Each number is 500 + 50 x the weight over its row's rms, rounded and kept within 0 to 999. Layers, rows and columns count from 0. Numbers have three digits each. The size before them is the row's rms in percent of the matrix's.

# up: layer 5 MLP up, 320x64, rms 0.156, rows 132-178, columns 0-63
# down: layer 5 MLP down (transposed), 320x64, rms 0.228, rows 132-177, columns 0-63
up132 099:516581410518487493442506566473527464481471541584486493574522561489531487519476494544519514536479459443505533449448606471567343486503483523411512458555563544520516472600421445460478458596540488
down132 102:473511459481501475524497455475421520545562468494532474499459573582551533575586565436543471470524529526568546506482373508463477461521557533476575543442499394543440597540581489489457434541418541
up133 098:465435549490543573546508430448530518505541525426468475427537417533485466521474437462484475526525560616526572534558482528377487621534537509448487607516512463474560486460486391489474466506533467
down133 096:453501451544534572589488440603518489507498520480523600525464513569440547491567464442493436411435401516495543550594511524598510529493549502459610508474551530500454470484539512442400495474525517
up134 102:470546478526484456493420427529579411531512509552466522542474477391448567483485487431576528601524530495430458524441440493545416515462436484490455523464401485492494481550413479501490439474504370
down134 107:474455605428522457450469470548539479499463521535605488429464559535458475543461483543527546451394535499454488452441400545433559431556482538504533390536575530486539561458498486521497586561527471
up135 095:483406543555471427474459593435534522469499444505524570557555479553523451508471455476440475447471467541465580465547516506546456512546567529524483591508413506479515466399481451457389527523414403
down135 096:489478505493560619551473496496474500513517498518376479556545493527451506500496552567461558525533451515553446487506529365525497591434426479517590481485533489531420467448435557505517418424399484
up136 098:478443550521419533580477465543446558460479467426516564453426494469410581544486573460478437510534511573565473509506467512528532475521510464484425467468625442433433442519588512486508490610545493
down136 120:564497376541498474443514516504505595462515521510497560519466445548512424453530536481547476448431521565522524473520439507535484560482557509434596610565557449451467536543526419480538444469630496
up137 095:421478478493456429406498515534624489497493527442511489545512435453496544434465439525564510517512505556508489539422467490449579598509492378480436549567487479441436377528551454530462536470520503
down137 100:585547524552668538457408479471508502480448512555511438414564509495509448525569468451464489441450491498555496504493437505456443538551466458375479575514461476527475547502491440511462465475602524
up138 089:527475488561498414489515551528500447519609529511432575540502539454436490501464522489480540447488571482504464525523441535512409456575575463402566619586498518468503470406546511461428481544422541
down138 089:546536472517503553436496547583453415543489600442573452411513444478467438519532462477500526558515489515438386425438511525438464501454506489415434542484475526527514521448419468581537473565444427
up139 099:490472579455535485522432593533429515499471515458521549470558616517460562550575426416532436590459594465483519432496564507403530478513412507487465493520464458446510512540449517596471464513513452
down139 096:479447525554507596551504501525513472496515536378471451488550561450575441423488596515491527554478421514535488448524495457526486563484518475544552527436494503496611659524470465472446561485424510
up140 088:422470499395528450425430573451437579451481515438452459428584487419494447478478463440427481481438435419468564461491547531489488441482501570515513450522503509455435594457446551498452483513488555
down140 097:472507566573541650563526531521565552574495542477485547516573527444482515509411549545552509511600458547487430536461510586503488590458425433549447495549526532562479483516549501532525455473498420
up141 105:535471468506514426472472549512461591466523462521510564447453489412505478417532552422448534450481542599387454511480480525568454538554516566488482447476485487415491564495489534447463465587430382
down141 107:496583468651536556455546575556497513487547521416484515554487507479552504480544429501532579611528447525572520466435507455459564534528498541511566520484550479611501565466418472448454532517499545
up142 090:516482540474459491422516430404587495504505485416494404486473429422526498497556571480543572459510430495446462496419464533512522483513434463539490491513538591444472483362580585463484559465493529
down142 085:506594575485600531515466549621489524486500438517557515518516562500420536456481461474462508495550538564485483525500624531476482523441457556432443572538601498512527581571451485524547432526424514
up143 100:470518518531489523611485581594591483584438414550515524462442546544489492481444463539480429501514565568372537519493496486514538473505523507530548528500477474402398444537525549484484503537590572
down143 100:437465594487452573560524451503434547502395508565610556501566531476456466471427461493461520410491448565493435499436488483502452455446549451560526439482461521498462503457505512464567411557535410
up144 112:413497520439524463541528500492460566492522492595533573441462558462426523506532417468436441525580593582464569472505541495607509564443450470465459499507564433594511504526497479580525526567543483
down144 110:560519514527464454506601506562390528532508424453529441514405552529579519456628528427376517534564469532491523577454519600495554560526518529522435472502516496526518539502518513543531525544448488
up145 101:470505525466499511469542416559463403565435537521542456484521555519479479606479479493543526429437521495535556555407566585451456516461465598436420559455463487496556490521520530492432482514613433
down145 111:552449519488459512530618418457467515478482561470528475575397506501457613479501514476452495515498471587436538464443470536504522496465583508409593558515520521557507430550521467473558572596447548
up146 096:506494578462423496458504490453573489531562546424513496532507457545522524540512470471504512419514482393428444565472517480514509398439458650542518517570375482512472559427568494464443494474490506
down146 110:378490523464586571446547520441503542530478516472448412547570557466407464525545502479446472540530502460530427509542407535522563595537498515483558485546514452477485536519459406527592600497483524
up147 101:416515524538492380517481491594539504542555469490534555537478511541497476568397454553510448461429443421431578467441458546508511564555469547551504505471514532536473489532461435344469524487524545
down147 095:610502371491456568502520539524538422535485525522531504468464625433460524626526484479560538576517523547522510557469407515521509512556455487447555435487509481506531512536484530449426577418488475
up148 102:525413562458525451490549605485381474430536520498490475521465456529464505511572491499532504412529589481497515501434459422537474442474495464464523448441457492531445411552552489560528534340512506
down148 111:446508545545382518491492373491490470476437527572508509502522447526520529458473546503531446558514420515525518484487542504485415439495474511532544521524511585382486680504427526459564481509509536
up149 090:489548421526486540504490570510513547534451482484396480471571436491465551545552414475545564488494461524496532572432534388542470475539393448577441515497403547495446501553525471547497542411568449
down149 096:532504509502466492523525540491389533486416473503435597449561536418491576475539549516421457531484515494495418499465554596567464581448440398466591437510491492526498554524557563547492577547488520
up150 114:405456619511472483503482404603503501509553473533528578488396458502385530444473490495479495540555494394457413525469456527565454466494451523519406538515544552487469495543516403518526470521507516
down150 121:465529501516522550513505457481436461518493482504561478464444441370418390511599598493468517504392385514595444440489541493585522496575501493540451565454543478483492526479521578496499483492499506
up151 114:530557555484580430523482492552443496535445482556468396521489465507426580541560453507418497416472498474501550490504467528500529372449456592551512525482461399452570567530452586535509525548494458
down151 107:534470504482581497488541545553523525497519558453459528537453502580482541506457432544445477458560411541445552475409512436480453521499503513477490590573439465551536436534569331463534514573473557
up152 114:540535478488489481508433577553469482504502464548451605551562565419476456507490434398424463520523527484445566442437530533445489560479488635538494512498453496519486535529594523584564466520560423
down152 101:405526453494496503540553471473453553486517447451577495490504487496443609459492529509535515450449605454450410554540466453453539584585421424489540495462508558547489511546520537433431463399518432
up153 095:488500431573571452546478558561476529616532476472480458526519531427390459451542461447486479538465521503452459429458445688509422500470541520494469489480526427431522502487531489467557532532533501
down153 097:497464456507498542379536504554434498437507657484477455438479511544461432572442505579480412502474529446472425492483483583465495548555552460439544559513448584547519563519520451512480479451553499
up154 097:527510450530477501483517615392513496525470557570536512540576554479409507487475508480517468449521489479513477375507511520489488521506502444526429495577686485506511451579498561497429431557491478
down154 094:513522542523509522541549407465451557478444456455424538568453463561490383481490452593422501532445560471568536468539557499513452424538419442519495513514414513557487508462595504494584500490583442
up155 107:556497571369486484521464537469525494565449567460434505451473417429481537501396388491545578514553451477491538472477491527532518435491506501590548457494458545451425525560430566481479497488407538
down155 105:431446445439528534539563588556427543523546499507508516535480511474485466506521597546487490337474526388477468452538413467427514458467501582446526487459472422552450514495498447537550530425521504
up156 107:563561434589451513537497528512569554474573438548460493475504475478449540528552531399512510533573497507446477598541512478505616568535447560513523505498524433511504476550432585520491542467492354
down156 113:506503490578509466501482389489510502542579485433515570437497398565519467495548473522491478484457497501545594571492560482526557427471626402433419510436535509420459525491438544468546505571522491
up157 110:483411508458451466525508445485471550491500490533531457506505450461450553459452477435452428430515520550566543398505557538470464600513590495526459500549458424589570485631498429427477524499493425
down157 110:545523495474468475477576553499479470494404483481516549609523415497561499503470473452449375447544444538497437558485507508464568546626483569477571511459534496613522494453526507534485438451463582
up158 112:463475553486426525498537398486514501466483539478466429490414424398549475430385524476525490496534468566488538441409503440494457526649504492583556507456464480479559488468528528446537561455498461
down158 101:524532524469577518538603515503475551525477613554460529449486553482483529417471518497528483399445536465526524509516478455474499464470531482480467510591464528450417554479496558532505316396473467
up159 105:420460508511436509559486448480548531527424504392521439511514462496527536457464576574589412466550471450437490454514610537407517496525497458508534452549540487498566436441433401483473550498461434
down159 090:439468517516534543490545521574474335476409453536532492528481570497601504449533534463519375459480519483555392520413498453454512571489433498504546481470491486540554511438529524549441533461475541
up160 114:548412566494484536477488467535535562490481520486527531558461490490536497510539548520431504404428477504553472581499490544558419649580455489496497536539561521473574401542567527426529426498542422
down160 119:551484555671473481572514519477505466464586448515413413523572482540456479455420490465558570525546574478491478522424456452419459493511508473517489529480487543529525537421506584505468527447506589
up161 127:553426496500511572516462435501503523500416495472374503432481471526533597541589517447509465479528581457507502462535445516531486488477527477437542492577582445453597473566526569387540564539547520
down161 129:515416541496547564579570528499450489562520459518456553611567446475450505481550543506525533482451525547621553514486523469534567518468575491490361509548454540549444469502537568472532533588493561
up162 105:380560518531422477607536528480566488491440576518460488444474475522517548445463485519490468493535424486453512532603575436463508494496497528581472532567513618472391519481487448485437500454589500
down162 112:516520478522555485479417420388545505447455531525460546484536483561510491470523563488442550451483419553492517462592486504475469526543541486629529502504472593497469415635582545556464467504481558
up163 115:431519505449320466511531553513566509460487557527490461513402487569431522526465448528575448514550506528476520473366506518477549504492500519466488480400438443480533530568411491504489579511461478
down163 105:411536519426455494522517469543536517528513607459570529417489517539489508570535505506454471522450586464406448467441495540478535489536447547440567483487411554600443504461576584594568539489484501
up164 036:639497431505410509494504487492497523479565537501443461463479504400470515502467496464546525477569529484529548513485541494510374534452408575537487500523518440352514535468581543482517429483571444
down164 041:538450469440517544466503518482610553487496440491475553570493445533599494466487405533488516565464424575563473481539510506483580599550463415501394514510432484499412461488475502483509554476612520
up165 116:527478523434574405520450558577397572446472483510449597515500427540486548520500467523476478396452617466547494479480471528510582537430532497499469470516553455529484485564451503417506479585581507
down165 116:499489418486547495523483552463554515538475511501553557504476498544481550526566596527409577408498511547497550477411470508480551482477582496612556486465416475550505525524490571559399482580463395
up166 106:537429424492512583423445533434429487477544564518466416438497502505517540490579549488488564460564509448576505574543406475567477445433485455450451556508504449395487516535417541508566481509541447
down166 116:636586507586522540431490511501546462533511446508538515529421478505566482499524464528548443519477494436588389495512556536506545485484513504493434493487579484480536522405368544524496567501473599
up167 108:511569520489523583515524532523419507495513566466478477517434544476562428481484454573559535458483595485504516479467573559478485602493521417516523571469611497398580456446518520493496424478478618
down167 095:415512534611579534517449494420501385452489526550541548582529444513557472537517485482451444541520519481567563443425577466451488507475515521452502530446451539552440556500439514583486413427464539
up168 112:465483541496501513560469544493497498581473478433487501505569420486509545496580584529576380483412447550391535468425483604519580547471480507453494567511515545449536418512484531544508446448549439
down168 118:419457518499602476567505521370455518455445583565511528436393464485510512510486528597476403479506466514488464573513508473431488506493602470541489417444475484521484442503525563411514465520538555
up169 098:514543565453537484572437480506522479510541541437434454484470587522427512438446543486476483536468446498501488470518565530489501392461450462470501504375623532452471521501379595534552423482547492
down169 100:512504453512467527526514466389504427509587461415500551503523544531437495505466580446449506425374453469480510542497483539475628480511463384508446539481416523564418510564483449498509524455454521
up170 115:516571455466427439511518476535460388586508503490575546527546408375497517482485485428484470397495530538546432487543596434504489490563508535566416404512510425514516501550513532479516485473500444
down170 126:523458541470393467450583445505528409527475579432513627558521516479490488416451628515482544552587539472575497478455414523470501502531493553457512532478443418539525468516532447457490467470512462
up171 137:479464544533458505527528603523472391504515589514472440505483566515495437532498421494527482365516528557466543567432431489419441502376509469550442569479534467468468547491509510436525468468448569
down171 132:528513541511593449491541520398510525456387500414483481520391475592560478631444475474496521461428485530576528522493444502595434505484537521467493546515415439478488530490494517457542478570475445
up172 115:547590482466498394576440618458517547480542495482447556628427494454471564520564512503582463471467474536436482439497514475570550522377523495487518514503461496526397487469462494525458547483527464
down172 105:473455472446437483476483443562468474497452568475496457420523466553486534515490586598512442412480575459513401458617513513560553523432491512487504541475426546479514499494577533489462579441411585
up173 118:451448570498503594606509457609459555528475463457461541473499487527452598516540534521444510465463520552538476516545553497479468429491393555468484505474594463577602486621527538535511472478517523
down173 109:499519488465525464508522479555499523444457575530520557584451435443515493594424550435510484403437418537535450523532562490459449481551557459379476520452584451477515494432525463405436453551455481
up174 092:455507516482530449475510552574458428476457535534522474481480576454523519499357655477572475468412466472529555448501596447538399462532554555529586489510437500498556539507473446516472497486507484
down174 096:567568499531496575571454491480561462610523497480443537488533479530444504548476459546420502561573470512443536465478401491449547511507490395591435583569476505479471596500445417467521576507521502
up175 098:450521466544498460487448541524455440460498472485491454474507512457446514412556469445549453453533456427461533459448481554442550424445486518465398388471497663541557471447457542489539480440558448
down175 106:442489555434560475492503547508499517464534515506490506462523577523458462511440489483532476556553494563643473467461538648569482518516565447523454404412505491445542543578465573422488545566508525
up176 102:557484558453468506483573465414582547549556531515438560414424478464430547506500488560463480487555546551496570540416430428492506478582472510551484559527537444484463542523523526534431638475461541
down176 089:544469527565551378499560496492580431494478469545572458450516488473460537503523510545519512493365501485551449544520469487482485530603451469631503536539466578496523502489509502439559485415569600
up177 099:497550469542465498432392474544534394428514463507589434492431533564518480456507425505434475562545532477473519494552392510516499568560413507486475556561578572438483423521464540507467513448565495
down177 102:579436477435464470539545491455534540575487556564545391563570564485445481452522435480449482467459497493534454543541467589454395448495606557540518513551432547489493509538512508512558418539490421
up178 111:534481472506613534512454555495535501464503529537453460560376512506455514571445409584496536451448545489546488498533554423455517486384427549478486554518484483451498565563469582558523467453530398